{"d_model": 160, "n_head": 2, "rope_fraction": 1.0, "parallel_block": true, "init_std_down": 0.0105, "optimizer": "muon_variant"}
Each number is 128 + 24 x the weight over its row's rms, rounded and kept within 0 to 255. Layers, rows and columns count from 0. Numbers have three digits each. The size before them is the row's rms in percent of the matrix's.

# layer 3 MLP up, 640x160, rms 0.209, rows 9-95, columns 80-159
098:139140090115120129150117150161094147106147114087158078134093140130129136153147139124142088121119132100133114151134122136118130132127135121082145137128108158132131153140162140121125159153142105102152153124132102127100166112100123132118145127
093:106119124127098112141189102099105074112109148134106154113103098124163107097126151087154154133096144128125170129138146088145128108115135126116142117152125134080208102147093102117103125141163111111119147127129155153063108142104096130126169122
102:148142142131134128099096087132121180095117143122156158129118145121123109141131088118156106169069165128148110098146140132138135136140125140083127144093165118129117170133121148127099161132151138124165131136137105133142097145162121142140133135
101:131138155081112116101130092101121156153125085118099172120132121118098132139101102127173148118148143122127136147147128138143155114162132109140075127118117121195102104136152142123130136151211155151144113146131152157093141120129168104149133142
099:144144137158114158121167123107151111131159109082117154106126111147110099120122111138154138146132138142146131113136100122136088140125100125179157080129111156120116145129144111145174140144150152142146088114123082118145088141108138138120140115
102:157135158128119135155059084134149135143134142140116151129153152138074136151143105133082132138094128161088105131125160151117101143103131101093147093107128121126186150143129087109166104110147145162158100128093154164099145110117097132138118134
102:124109126130173104114147133175176139118112159149103120104142126102172128146143154122135168117111101145139127167134132146132078100128156159103119117105145193135121096129160104114158140110093168107107135124130146106167105133114107146147099149
103:085154144175129126116143095162161161120105111095149150143131099095119100115088145135166152182119081112136110131139120169167097137151174164143160112100122091112146114141122144130122113115150124099145149155100129132138139125134143122076147113
102:126131150110121138065160122139104133107115134130133094090064177170149150147122155131107128123093106115093119137154102142150145105137135142145128106087114145158051094109131143110117143129144160116152152112156158173133138129130126130074119170
097:106101118149106108132143121156098127122170098103106126122120135122117107145131186124161137167127161110103135087149118147106144114138108105185142132138109131117123115116143092118069140129121126126099095106132137133173153130129156139146131077
100:106097144131103131104094125161111127127127125139095136166118169155126120124158195147061164149087100118109119121171104096162123104113151153127115121114164132131153148161102151102105115125099154131144099151145155099130135125125132120163103078
099:137145088100165116105111118141154151133113109103137149120157108144133131134085125156165152094131143139116109103162097139119149136146140163125062124116131119130107124123110107136127111154116075137110125141111173136136168162129141100088167182
098:118137123051133128097143116131120103098123105115109136108102146106122122138121097102147091103118093173128137096117104125176170113085116105115116154169155099162158101119130119108147152110087097146125146120177103182128144169165171113152138082
102:124167157133097153156139115168129063113115150099154115105119151135166143175139127157089109162135115145110126129116082127132120131075115135153123094121092127129099135128127105131100118125115116135124120119126146114105121151124096156104085166
098:100106135124097171126114121148133150113124084133169157132104115120158139140097145122144102153109110112130165160069121142139115134127131179110158129104108183130131099143160123117162090097149117143093123164139113127100096160114104120143127188
104:111093113136140137112168127127123124152096107089136171164124154118123148131137159084124115129116118158134124095098130125150121142147086104111136126129159148122130122136099131083150201102164043154129093153126118103121121113101152121189091082
097:117144110148130114128142169109178087113122128136151165175094127135135152180116136161121147097120099114103130111136115099136129121123141120119073096117161142105143131130127132156084135164136129075132108164125130118128117144141163140143158088
100:113135110078139137146135133141124103125137110149120128120122082080107107121112122129125107108125103145163175131182144187121121096179120137140131103117102116131163150117101082141123150112121106170100100151162154063109147180111108151114108152
099:147119145141143136157066138127112125147106089128140131145147094121172120134108130151138113104079129107129125152092083130141169128085085110164105146140118140123127120092165162095141086119130108180117121149126111142108157145170121149119130171
105:102198162127125146133148119141138136105102152124125167111125135078110159094153150110126135127137114065103126122087123132139117137169111121110117146126133139101121151167084129135135149136117101176146109122136118146113095142136150116139086094
100:196114068112180121132142156082103092131104128101169156112078126122111120131131141140130110118100143182111160141156124123114122133123118141183104142153117138072155167093120120144093157123143116113132128083114141136153109109159147149124175194
103:117116115139130148127075138143109094138160093082153125135113131116154130155163139135132110178135150113129151115146129148109143125128128154150113133122130103160134148060085171090126158161181162128131074113114150129072142058182160117109131100
094:090153112114119106101159154155125138119101136104128079102118143115149127130102155151149138120079125137121121132111131135081127147104110132112078145130139123132126127110123096121085154146106121146143139105125128109151151097132160101136088123
104:127117141137132126132111125120139157092121099119155151101094135122087146120099173128137102090136087148109130122110116158150121130122076166161096139145118121184145145165124138118164175130071156124073143085137141115110139123081111102122135125
104:130115104128098136119116113132129119128149138141132101093106114047148142133117142135149108104135132141115127137124144124090106129172100099135151144207152135151116105132128131122086142121153122087127143136143118152128137117160116127155137144
102:143164153124174122141131098125159114148157109135095144113127110113108151099148094112154131122125143125109100143143103152143110164150102096119130157172154105132167136148113094108084181123130141130133138073104133093122187140135124101157130110
107:106117083133137091134117131142152162122127150129110156115149145104118142131107122150107179104121102116139114090155118156103169135120149116108082141088168156123181128138147154087118142118171154159133098124127175148113095132113144110184090119
098:151129131097176156136134111127100086136120087133112135148082114111134140098115092107156147142150170107148114120147119072118161132115122150164133125136107110130148098125072113155120125131138099156119121141142118157151133131136136123182118103
101:143090169136106087154135069169152110109118096121148192147090079088078121141145135147096138128153136142147163118124173098130111084143156105117117120126116109109128144159130124140085149108133152155157164131139116096138144089112168090148136106
094:124165126123098109158156124126155142133140132076163125129093142093097121141112098126114146134187166164123138058156107151113147137059118123130075122086118139118143125128101181109162171146111133143123128139133100104145174142141123157150137145
095:136128116125106139120126093119134116123118145112098173191175146165065147138153122144115161094131118111117135112145101126123098123132121186119163108084137122135168147146088116142098149089120146116132105101168113113118145131112178104164146138
101:120111120145149086171126104072152128113111119157170110158143130102171062122121127134122127143105139132089136151111097159127119133124081110138082104146126126109121162098116136153137109112100108074097105127164149117150107128134105115138112108
103:160115138145175126156134095150149125082126096132115152122121127139147123131100110113147150118104146131095115144140111116131116173158174138082186129143141142097150086116090146104159100135139124158140154149115112095126146102151145134076139105
101:132156150118096154162122129164153126122116086162160126089074175105103130118133114084133155096135168126177144104151088115116117092150103113092121128130185140102161148148109106145135123144091097072142158145124080137158137146126142105120141101
098:105126142102099112127132103128057153140175128159113112099133145177136135144117118092165126171079122105129134105132138164142145157102098121145082137139175164120158099130140114121108132130114177120097109117124173125108143133138128135149114157
094:126150126167137119122088123144127102147106121147129133138140107113157100158137079132145129086155085144113146122176167124161134103110153181107130124123144146078088118137127171138109128113127136058168129169118145107083125148131179145146141155
097:097143107121132127144151080127131134085092126145164108153158130136109155144148133104106114119121096108152100126149106156133133105099113150145163131135083166140144130140123150138139128126097176119134129093149146126132122121164138124110112109
100:132145144100137127135153161114142121140117124109079130139152118118133068138142129136157127170109131140143159121116118109122147158110144170110115089156130089095064107132127139148099122148150116125078164177141159126079137126148163133109125124
110:122099150130122124142134147097119156097135116112102154153123086127119137128162139101136087142136112097152123140088118120117152113100166116128159114115150152126126120098147150187099139103116135126139150130116163104079137142136135116135113129
098:159122154165134152106126155161137077099116124114117112103097131177133146123140164147153106132105107081160147142119106120165164190133106143119164138134127159111155123128120127120105087095139144140103121102151149119132131122101157149130108134
101:102133096130125115136168125137162114115160136113099144158099084127155155197120125193099113168172117124105096095116116115166109120128135172141121131134113146125139191120136135102139151111124155145115107120082104127141120091138119101095120108
104:171182136144112122158088102089146095115142088128145173099114113092115144159108120131160085119072124122142091101147130146098120165043129126156110140140144129135119146123119126141125159138135138117128139109145125133109176188123132114098114117
089:113135168135103109139144115179136133159154159151148078086115146145112145112143114180117139111145126146109134083153139092125145114084151104183135137169156159121101100149157162123134094079121094118157096102125138179115140113113122124125123128
092:135164119154142121132101100143121129147156138144132181116124135128131111147088134141106139097116099151113103088113146153140103177163137149125095139103116071110163139165125111114148124143135117090099151119139155138198142131101102084112131149
097:123120070147144124151104129139116166085136136117099159125171123147178108106099136136131117130093166126103085149144102133122097148101172124167093139129108168136115087109093154153125131104104099156121126102152157089132121163141161124118120134
098:171169111114123144123151124128125113129115103081154152100146121122128127146120164116116181124055109084147187112159091109097147120174153138106120091110121120163098165120131133113088138130113163091121117175083100104140163120107171145125120136
100:118119129140175152197119154090129128076108126116055078115139112166135092101130143156114125108133152166141138128145095129132131091141124158141146152135134126151123038119159117114111130123141095117121123130120086150126108136154124121138141157
104:145160137097118142115147136134153152106174078132134140108157108103117154144145165134133132109119099134131081127140118123119146179159088103121113112069141142159152175128135126139137117178137142143152138110151136140121119165136146115086102160
098:158126144119169105132165115146121115119171116123137111171133150114098141123151110169142125120124146153125147103105155124087156141118125116090135117106125098107118106144108070105129088135102119114091129108181123155202123118079129111148066138
106:116128116105119202152088080186110115155106123108155192121107135113137119117097151094141139154120115152141135144128148114186106146134089147143174140141098133127128093121120144123123119124139086111139147071098147144117101151163167129102139174
093:156104134171133108143100123088110141155079163122109143140136144131145140141157159142088138148097141125134142138111100146101157111128137143111137128159110122135160122179119109117095167157144116164197114139147108133140096172132115150146162118
101:093129107118142146142117113158110147158166089108113154128145118108101135131112136112091150120105089099098114112159158159145163154116107154138157136156122137093140143133186123156141140115153141109120151101148179140094103137143145156153152138
109:136128090146112127153149111102151119088195081139138148137130101119117114136133138133159152121138116177113142122173103144128134129112174181153147149057131116119121184128126108111122114105126119119166149124159158156153114143117148138147126103
106:127165163150177081105115137114121112110156103113121157141107123128130156118111119111138076196108113150124113118135117083137123107130140161115147112136087140131183147113162120104139096110105124111128142125108129122126146128101104156155097127
096:142127155132130115112133102150122060134099136167151085112131137111078072126146142098104132117122109139127147147132138127122105169127113119150150103119106114137133118150133091146095114129135115112131138154140148132146132110127158132179082114
100:108094150150148127136116136127094096128130071094103113111088084167174154106131138153131120122170103122105123138137127125114168163137111084158130114113150142129104120121116176151168109103155138142094147211131130115102132096084129095134146118
102:120133156142149109143095145119109109123147107126099100118160134122130113132055124133094157154157114155110094092125115117116125148157169121150156115130164135149102138149154111127114141075142133126098118127149103115149101124159121122115129135
102:180139118088123127124122114114147143168166146105154151119080122125129130162171136111097211132148105126126157112128141109097147128118152125097130114150138149140117105170131136135107128172148128101133108135132117149139127100116103125118080099
096:102086148193117148112114097123108110072110132130118113137127067160123155137115117131137095118125146117118125168195128154098148123134122133095108130143121082155135161155114133138114139158169149134104156126141092143122145129155108132154160162
099:116097131131157122125116148158147108099113152068112137106155104135184104121135126144152130112118147103139095168104098117146158157094147088159137146123120124134118153112124115100108116186111121129114126107131124113151130107190153114099106124
093:131139142140171110110152102144101126121120147077156117094147147129061102122109105125116121147125156152149092145152089173127126164111123127152141071108133135119113138133131131131096105106110133123147119125093120108166202129088146119163151126
099:123096168135113113127134137116123113119106130119106178134111128167125068117138133137080124166146200144135163138143107169156084138103086115152169117130119149121155126114103143155104148132120111179086128125165151133117147097151127139090112143
103:160105150149126126106117108110123132150113128118131136132120134118066171169107111139097126130115165140119185153182137098159153128112119106107134148114150126144101146116116111134174189133167114125124141135111153157165122134133120152115147118
105:139130134130164113161134125136170142143099113169094111161166133083137143130126147095114072127134143107106083133140113152130119167177156127156139140136090141134107136128118134123135124081121082131100164129142155135137138097133131132135152161
097:170095156102102142121138106167148174103115164118141148074151137143117149160154108126070109108170161130098117133130148123115151147095147162092100198165139075114127103117101123100135148125112142155124114134116153119142111094144123109132122117
097:147125114093143159101166140152131147131092125143096126143118121148110116149147139094105119139117119116163149124124101147120091127045106133145137076142133117096149143138122155145119158116154135101110090098133151152083154118091113084100116133
108:124176156088139106144092135116161123136119130116131140097146128192158150170122134165129129141100129143163154148153174125133170143148138117113124140117097121107111138144149119114117086125141117110111160120142138129106113129114137157141138066
105:130109130116132149127124071108105088131152124129125115094130135147145105145128174114129128178101143146125133103175102140118143137132116125089097118160158143117078160156112112198129132075112154108127131093115133133142092141133113114108143115
100:124166144154165147189126097106113167135146154140122141139121155118119179149106134137111113152161122139116150114122141106143093133136123141148114120151115093148162154171127111109134144163118133096117089122091127146173152101159128143124127152
101:092081146145087158099131137129125147140121142123111120118116149143159134143122112075100115099136148152111124113130102139136097132167124169095170108161125163109138090105134182133150132132110140119132144141082127179148125103124157113160136104
099:167115108097141142135116123108147114086124126125109160070125163190123120163138112081117122153113129160178170143097132116148143171109109147129160126122119140152112146143138120110138121162166101108105136114102095135169104136126177129128087068
103:125138148087174174124126100140119130084090170145141094136122127090132156084131131114118190109137119155127109156160131131136127047140125114127112100098137129104133185118167080120108121123116111168158126128162108120115091150119139124129147142
102:137096131144148155106111114122100159053124095111120125161075137109082102126123078128106103131127096075132135108128125125091101128085136114078133122115182128127149051143138131118157155148180138150171125149164154097122110179147158138113155104
099:124108128141092124110141164087151114103119155119149134137109125158142131108136126148167137183153108103139097159108107121118117188135103124137112137153114120119144122189096129123160164108125077143122102089106110192146133111144110148152095127
097:164149157147095115154150123113089180155146149130138141162131103094141135122125089131136151121108132110091124118152088163129114121105118190172113134138132135129099129135144111170141172183126112151100134120052109118079153118108124143126118120
098:132148099141110129137116097122143140099125121128163178117132150120085122169167136121133104091135122131117177136144117144121115151149143116152132094086137121094152117111115120081170191108183127132074125120121074089109128107119179157128140128
105:137105130099160108174111130151165111123112134111090110109099155115140144099152148167119137131162076136160143084139119127102169157099101101117101123200168140124088148116099130141123141180118131109135124135142108158111148156120139141137071093
092:154137175147109127142111103151089140105102118109097147131095139119100150107101137130138157104128148089163154097121129123172130142070121133124089097099107141108178137126156102119129143169148134107100115125139146177162105103144164151147163097
096:103177081116147116118144135122177111103089106111110114098102094176128123192138131124115140106109147133108125157155123129145112164122122145156136101136084097093128157078129094163138165139145148141141177136116130117102144173108153124150124099
098:110097124129124125149118127112128124146133124129102131085172140161140108139145152113110126107135093102173090094116097127112123161098098098097146113155100147091129163146132154127138135116094121128131098178119116162129142082126159170132147126
094:125114117117126109140153131138147137101113098106118151098190129104111110164134133113162142171144124106129126114105132172124122120119173120121131111112107136122162103107135112081130163093126134087147124164154139116150161162148134177128121125
100:097186148107108143111087118123142179133166072138163142160150111121098160150147131118139109158109130129146151144164128149130163108124159135087113167134179151105130091110151101121120135121078114108084134132135125145142131113125127102116101133
099:134122141127078090129111107125137120157154153159115149140143115154131124119144145108115103151120103111140100147127107153139142117136135102134141131108141078096152091119122139140155130153113126110163153142126123176125168102111128144089192142
115:140108162103164106089134119129118138128116138153139159134100108144113110141127119133136144164117125169183104126175114167065137136130158122159088119117141116140125134141159173156171144173130161090144103124118105131144124128183084140116141182
099:169099147136137095124139126141163144104104151130063133102130182103143139091113122154126142079137134161128123124160109146126164165089114115132099096107147142140123166108107169109177116119158095131139114100112129101130116125146115159136130154
102:131130137090138102129146081142075134131131172113154114083125141137107096140125145115092152079115114132117102141168134147162140135155134079151146121072137102114153137114137135123117150161115159135149109128128129105156167136113147134125095130
105:139118110144141103126080096133148139141159118161119193191154131135155113146151145159105118095115091110126130135138100108111146130104117099134102126135100125101121100133155129162123136146130090111135131099163170108136113164120140122162146108
# layer 3 MLP down (transposed), 640x160, rms 0.105, rows 9-94, columns 80-159
094:152132134124110110125143144114143165119174141102150134089099086125126134116095059118156162102131094065128119127124142112135137162136161139153134096111119134122105133091111124119142185150111145122109096109138153147185130105148103127147106126
095:143110139087164097108124191140134164125128147099099136150122149152114132114140074151131108140143127133083114111085136074136110181157123098114100113126111086114085109141131155194145127118141131134149129139134154130140112126145145144125121082
107:128120124142123097113131141122146139146139128149146138128172166145119106126147158113075123113113133113103133102115155172124111084143151126101113136115147150155119123130090148122144130137148133128111126073150111115096135083168122149135148122
109:126158147147118117136121093139132104159101178102132110136081141125177122133092125112126108142109145182156146140125155132096175090156129096113095105147160110135127166136152161114140159145138148155120114129124122153103110127141142128084118154
111:136094103096129148127154092165139126126113147086085135102121147135092169075099110133124150110122123102164132160163134177131167161134082082111136125114146100147109135120117140160139129108107129149114132135109099131148122149150112113144132121
100:093167115182103127120126157082130103170118077084161140149128099140222105099079140140145119143115115179159100096117149115162131144124128115136131165145074160116122113144145150111106135155166140103107117140132127097149102128141123104110124160
097:126118108108109139147090174154124106161119133116189184124124108177121140122145098161106047112127099114119106131143129129160180115140114117146134130124091056147130141086115141125161099127123119138132093123128117145139121159126131110146149159
105:159158096176145136150102098112125141137102086116146104119096103153146134107127118136158097137166141118135082166126129121149093120109067134151160171110065090116131125115131143162121135138139098127114131122171132131111108160118115164130126130
117:160079132145137166135147126103150149091163122149121121121164096169076100118148129090122152111116131134148116135111132125118087081127130150081135187126049118120093146131151124120096153141112114129120139132114116153088103131097143149111100126
100:112092154134148116126100116165113118133138117093169101104106130125123133111112115162150129095166155141134153129139155169119172146108128090131117142120114136150158133180100143155159086161172144154113137171127157093138123103121132128126127112
102:130138130146134175159119121157162147168123174125144082102177126140108185108115119107127111106144173141130131123073161083157139124099140092117104137137137132158137128130187159123120093147118084081112119107155126103128115161109189143111143122
098:143143154151101144134126106144124095106131124164078152116199140144134131126151173081112123122136138094113159109087116133099103108144127145175138098144139074077141095155148152105147108110088136102186112123166124132106136157124119156135143095
104:133139111120119104118128187126162098104118092136151155123129075105095142096111159113107147137175137149120090101162138099128129196159105110138126120085138148095124156131130110143100130143081135127126108083166091094140111172139136170100131153
097:133149115104140122120105180082097148120136134111116129100137101135132068084139134083169118132157114137119138117185162121107181107152120130060116130143114118126146134128167138172110129123161127136114171129097106114149122130105178146149124107
098:158126054117128110152128147162134137161135152132119136121160111142126115160095096133100159128165150132137113107160136137144164151126091074131124116133116110161128099144145145141141113160151067077161136117066123100158127099140148149119145089
110:156119147192167111138169157119133154123104104172100156106134166179076097115135157119143136106096112118174139119118108144095113150107126158126154127139151143132160115098124089151091120147106121147139151151157090140141090177098145136121136131
106:141164127092081176148126173147201137116127125110113130169106158133105132112081116129112115133104116071115135138116101142059133110126077173143108112188111145103112129093149152185138140092117126161139119110113155126103117152111110155123127170
099:132129111171151119123087152119110130158186126123139143116114154116143181131145139143091133103117128120094079133113118160176122120149074111113122118137135081158130151113125193138146149135131137107112125176116142122133155092138094171161111082
105:175142073133120051095141145109133132140136142135097146167120116104106161126135117160159113118158117115132181111131155121146103113148127124099137123146141118169094099109106139128126141120142106122104136178095144110173152089142135131128107123
099:126115150127146120119103122133119107136139146104086152109088148132118150109166158120091133168162183172160154114094109132155139140123157102107142117160108136154116127120129105119135152100135110082127118113145102124094100066142104157110138122
100:099083108135162167118125115105128137111113117099138122125130129154135167136127122108106134111132129143136109130101119120101108103133179092097118119134124162110137109148136148099157153170172118132136154113147193122102133116148204148132138114
094:119114135126128157144150116142105172144100141159142167118148154107103131131087141122099074107128111105130141129138102109149118139128127111113102129096134172118131135152128078159115105083121086093114187167140142124160104156131135145143130141
097:134109158108144147174148147151118112157154156135152120124145144122152148181075118090088148106103133124130138128176141135160123142116137138146110102178131148108117100098126072084144084100170149142166144123099108116115131108121139114137156138
096:180131130105149127120115114123106130154138077151120123140095107133112114131125112099155125128177143144162146118118119135096151098167152110116125153117099097119111084113118123132105127192146133128140174163129168125106087141163082131144186135
106:145120125162126140178102161151106132105129134142101154120133140090095098096113132123114140125112155105169124106134137140123142103119165113126124105167110097132116090147146113145121169162065153085177129163168126105172125106110132092144130144
098:104102097154054129124132103122118140149106133117114112132080117109113160127117140116134147125111095145142107114137124095134069136108151166125099147123150136147105152120111123123120120134141117104132127137083115138171122130134141160141103143
099:128114166133092166170126109139112136128147125098158101131122162155149139102144164133153100129118156142141119089140130120075103091133193101160135111148131133129096110076151155098145127128102111112118154137126143119150121109135100160144132098
093:103106144128128125109072192148104122124144123132149099095101157123115160145112122149170140144120089136104138134126154136143136079142128125135107139144140099103122125137114125113185131132128108139145131109101106130097138170179154159123119131
105:120149162132113097086077118124134112122132132095146142116139148133136125158132095125116131089150107135103107141127088135122113101112141108136141133148119097139159120071146106152137136170128126177099153142133176156119105178122146103144154099
098:126112103113170150109108117129155116140128123150133086118145107141116127117135129045096108154140155100142162155132123101099121136113112161140141111153117103073146053079143123161135136143111104152153136123132132102156155110084161138130161100
104:127104154148108160161142132160158169068117135138151130151157104131079130113116168136160156127137150096143167116130135088133134124113124093079220130157109110107089088139149132106133181094141120099114150162109166120151123139120111122121129101
098:092124146107120133129130172151142166080148105085145107149123125136124125150119127164152165106149102103131130144110140146095119141150103141122163165102094111093134138164155144123128138161135155139134132107091109193130132145146098105127134141
102:115128172112173125133114136133134165076147118131086129136122179168136112104096152155102173127094122153146139150110081124127096127130097163120122123115095115154135115118142095151124146132137156176124137117117176095129126127130125137142092146
100:132098109142102134139136148110140094108115145144184109142151115166098133117133098133109120118139106163142087182099106137160139110103102068174128119128100117141170148122144160142141080140124129125110162132178127120111089148124162128098080144
091:175168164145141096110064127128126127089074138114119112138186165112144122157142146157097128088144154122099120163149119121132145151098149155125116104115153088132126125146112108146128123109098109122143138173124141115120168144124133127132110093
092:157124112144128123139124131167114144080161145144133111127107134120105148101101167092156091144161193101171121124103104158085149146161080124114142141134116123154175116132078138111142134133144163142115124087149101135120132106077084108129146110
102:150123096122127144129144130124113086138112127113117105140141157146112153145113154133141153123139129151114082101103092160112100129124128113071154137128202067116121128110147148119085141122123119119133077121161063140142120181118175136170113126
095:137139125127115124119125146114112164157109109089164193101161129145100138113112201139113134077148116153142123131114107125115097160121147122143176179103139128153162133157143143151111162106088115126091109090128097086170138138135135129108134128
097:133167125125099113081136120144121138135126214173164131129149155125138135140092108134124101143112122110139124140117129129114142134145122137127118073118114106119179138170111099076163146134119155123105124149145084118166155143120118097164115141
089:115106112105131109150089146074143157132109096112155124106134124078117130137152101117158133086175133116147127111129138148120132112102135162143172138130145153125135105132129172135093159129110113117131140173132140121112187098202132153109127084
108:103142141118127078147109101154138107133112120121109146114125158130089142109183140135167109101126126146111104146177170174107085100117132109137146098137147148104129095123130147119119142133110157100149150126158158107130130163132123070139128141
108:116158167050139132122115118122155141185150138080131126102127138098126088145136114147112118120122140102158122156160117152129214121158105157129112131108103107135107125134116131109132154091123122133137136108120101070128151157093129143158133109
093:150106111144114147145113118099147129131108095102133114171171136128155149140127146082110140147135116143149127167156126110124097105160130138100130137176140095152114128128098118137123114129119146117144149189144131100101134146113123109137097141
087:129107134164138106103112145161098148088071149157133178116127098101117125127143135135154114125145117137110118152121120074178156133138153138151153136124162115131129104116155116126177127097134167132156088136110137109117118151122146162135195145
090:127154094143099122112136144158110130128145142178143130141066137157166106126099119123122134109159121099105151106096146119133144098123122147118160104149097133171065157138081141075133120157140134111133083135122126130151102090111136151145130132
098:139145148124097142108122141057122138096139157111078101101116139192104105124129114101157133134106103135174129126157115110149076117103118134156129135169157123118186132151142136150161107161130114134111135130142135099122141111097122161120110166
102:125149089171096117105144126140120147150102119134107113130162080092138153125137107114141098126109183118086091148114134089137104136090104151109121147135138168147147133097117113116173110140132133137131101132144141068149127136115122160110103174
101:124102128123148151157136092176104123133131144122150118114150123130121140092173100123101146174105158134098121144087111127146098141170134119117161112129124119132127106131135146155114105160120066137135174113155153111111063112148132135131111119
099:122136108110089132104113132120154171117110134096127085126163191143106111142152108170123136142124156136113130198118135143148121124107134109136095106112144136150106099123138150119103037152137145154108131145155126104088138091146108187146103145
099:118170157109076155125136170150121144109138161176090148179127113155133135181104143163153108103107109126148105117100179126119112101117108119129137114173104121161110133091135161113144101134151112105154100122136103130155125154125133132146127160
103:150135106122055090124119132163126181110120117134138160169105128174116112109088149167134167117101107088101168103161140134081147144104101142124092100156113140125119102137140130116110107132152143120107118095140131145112136168099146128141137152
094:136151149138142112139105115121143107112082165155139113109135159176152138136169131124129067128136133105122147109118118144105118101161128106086118109122120133126087134141109153118103112131147087125151129142143116107094137149131138079108124113
115:155140122145117126102157123113138152079106108159106127166141132091110137101123105145147137129151111147086134131113124092138132141128134110126133152152115131142130140099185126149131120129071169136101115117147154105167115127186131106114130146
101:074151081142085139108119122145124101124126165137133120110110124137127167148159110130103149153134124130108136174108134134176171148140143112144146142085150112154112106155098133109132151110124140106127134110117144129171134144145133131161075154
097:138110122146091136152122157162117123126099109106122120127133172165139163132138118113136145155117146112142152119144156149161118131103119113107163142151136131088049094139118091113128152167177099100125128122125098140129138166152122109092157122
091:169118124093138126119162133123157186144183123174183133138170114109166124117126128135127103142105089115156098134127114096154095146112119163144110165096084107068176113140126116123068106128120127122151162102135118124158080127137109139143130121
107:195128135104101136104128139124109145134127179171138177157135148185085129089148093119099152163095109132168118126131103123132113133152111158138138129118119144112127123139103122117143165150149168171125121113097119100128115117149123099150136139
112:115136128092123132092121124127107117139139125154110129132141135120139146112117088121157155154152166083105110128127115105192135113122151151106144119117150140091125123102113111148167091148147128163094126111114174109134077115124149156144154139
108:141135152116126102141140080136102127125152143101099176100098111153123153149153188154152106141163132132072121166149150130118108125120137109133137115108104129107152128137135108115146115157077128160144110142145116163117125110164099131141167171
092:086137109122097122143145124121112115165125148123108111127136161135111128150143133072094130140098111141078189137145151130083120109152129167113144136133170122125123133114137103114137122098115128113101155132147121125159134121167144149134116135
097:121134102113137131164132132114138097117124104120120132090139108130087193159126120137106161125101117133061148110102119099096144146118150088083113104164181102141144127138137143170153135119156126110132153151125145181150120116126150126133186110
105:112127098116116107082096136126130173104120096153129111118133105077107152135121125093068198135114140144116089144128138103134134128122119110112118140106149140114103111146097125089124122141135135136156141108102091123131118111138132124178174144
108:181088113137125154146134117150112130129110124092156190097117148117153148164131172143114115087139127143121077124156150135104176111108112127100137176132157147099146143138107113133110151128131119112152150112165153160127162163127102116094096106
107:165174108129092139118144100102097118160158092160138123176139144147116097101139143147170142116105104100129112129150137125118134150158107147130130092133141148124150133117118116114121112130121120106138104100119120129106113156085131139124076122
095:121162192158134141087170181109157148133151094130124116153115129121142128098072139132140152146105117127170142118129122073150124106120135139080134095106091106134131110126151156149138080144160098127140149117163102117113158164142127131096099163
103:090089145121213089130138144136141102137094128168128144130109138112127106186133153171125130128110125135145129159124142127130116167150149122123146148115135124143123102107149088171118113131151120137145154121088126138158109123126122130095155107
101:123111122099110095141132138148174142155159146119110140163127132131141126140092114119152085148135107160112147148111135104135120162138094094142120112097125113149158120148150139137138111141106136149132117147120152135149150090146135103176144101
118:146101140128136169106119115152110150135144109076077135107154150119134094123151100152142132084181122100113112123101145072088147102136131126114111153139089130108105154150128137132184116120131144100122102205092149150141129152113111184170169147
098:139128129158166106125141100146131082132112094118123125159135103098145097104123139109104129119126112144138124103106122142137150170127145108151167143092170157101126118118130157155124151046070151175109110090118136086111127169135119173089065124
102:124112105161133130156175135130143141069130178141139138105118116136100081112128121125106114129129126077180169165131069108113153116075151175151119112102149120170150123110139061145112099129130131144171141136140105124105149159085122128074129159
101:112162125126149132162141130165159112112144116160172154109166118111115133066150124164121145129122106114125113158138091137105123143094100107128123127116076155154169105094146120159145124126099120106141138138122123119135156100112121108175130138
100:126134124165095095149110158104125162112154095132112166136122096171150102151124123152098136190065144109104139125113100123167140150096130160106105111071116122138144102106098138146148161155109157118116122126128164111106123124122195120135098154
104:108145126141114132086144119154122159189126164166115088137159144141125124155106107140119196106114114179144126135122111118105143165125113123129140090119086132133149120112138095095174140091135113118113105144182142094091092098087104104126126147
097:162113117099133097148099131158088123162124143141146102150138123153143124145148133138107129148128099108156115111111148173129134040094152183104146108149087133093113104091118149157104110131153168107164076119119120127121134103160110133105144100
102:083135142150128135116130124165182127098170146104092107146101203140148131153157140144139139116129130154127138145107123128143107116095154099133102133140137154165165095150091114118099129093152158103140115110112124158149103123111121146134144132
102:111117132185137138105131169109139151110115089076127112141163148155131159108146140108132182139091115118094105136085164105115071095101139132094118126130135166108173094134064139166116108133132132101118135140137155137155139121107103100146133127
101:116112134161099141143110170155125145119120124137112147134115122168103150085103132144108156158141101143113150101144128105153092140160152104149143118136177108118127140161135147112134081144103129155086120139108095104130153159106137108134082117
098:122116124104098171160087085121100106129134132109162129146170135138123139145116129128125120093156129109142087136131090144085168115169126123131143156111142153162099121111077158127134084095156121136145106123150146119119157143118157143157102094
101:130099140144107201116142174124125134137102108142167130110132141074117142130095145142143137162122112159105115136197115095121109128110134130131170132107133159152120118122144092108144142104087127108160138123106143125179143131118113147121124168
096:105095090132153119127161169116137113128135121097106178104090100101116121163116143141115126176132133105102128170156125122139129126158115084143098123142102155135090090139103125134104127131129126128128149131178128148083140121163100155153128170
100:135154132131112183139143114098105138120121133106093149138112113148132112177128079112108129132148086125140145117158188128100148094144123134137181157095109139120129113089097134157134059099085125155142141134136149123108138128136125100151098109
092:134117136160133133129134161118127099115131141121147102137122147093129135101124177126100155164097121070149146151124127145114121151119134093132112092106111129118131127159181124119119115134140132145150157151159100137097155155088141111096158059
096:117156136156145137099143119138143137126104159159130104136134122129165114126146101169145162092097128084158190110108183127109129115134102105122135138111143096135079140135104134105179090103169134128144197165129158091068106137118156109146131108
121:137131135135113114126113102103124153105176141141095124130141105111100145142168147163156111151152130167225089139125175131138137137131121159145120144125127105145121108171110146154159108176156153111119107135140109129145106144125157118086133132
097:141148045154123133161121129112091125131114104154145130131145111118105086141148114129108087117126157104138150143113127082126146099137097152151146149141099087132127111113154152140149156088121160155118153150100155129123124115111097195163133088
107:100129139142143118122118060076128101118161113136068121158115136130166100133129112164126138128143165132113081155138147108103140126137138127124095126147131093154134139133140100163153075150122141176108123122163146099109154149132159130141098162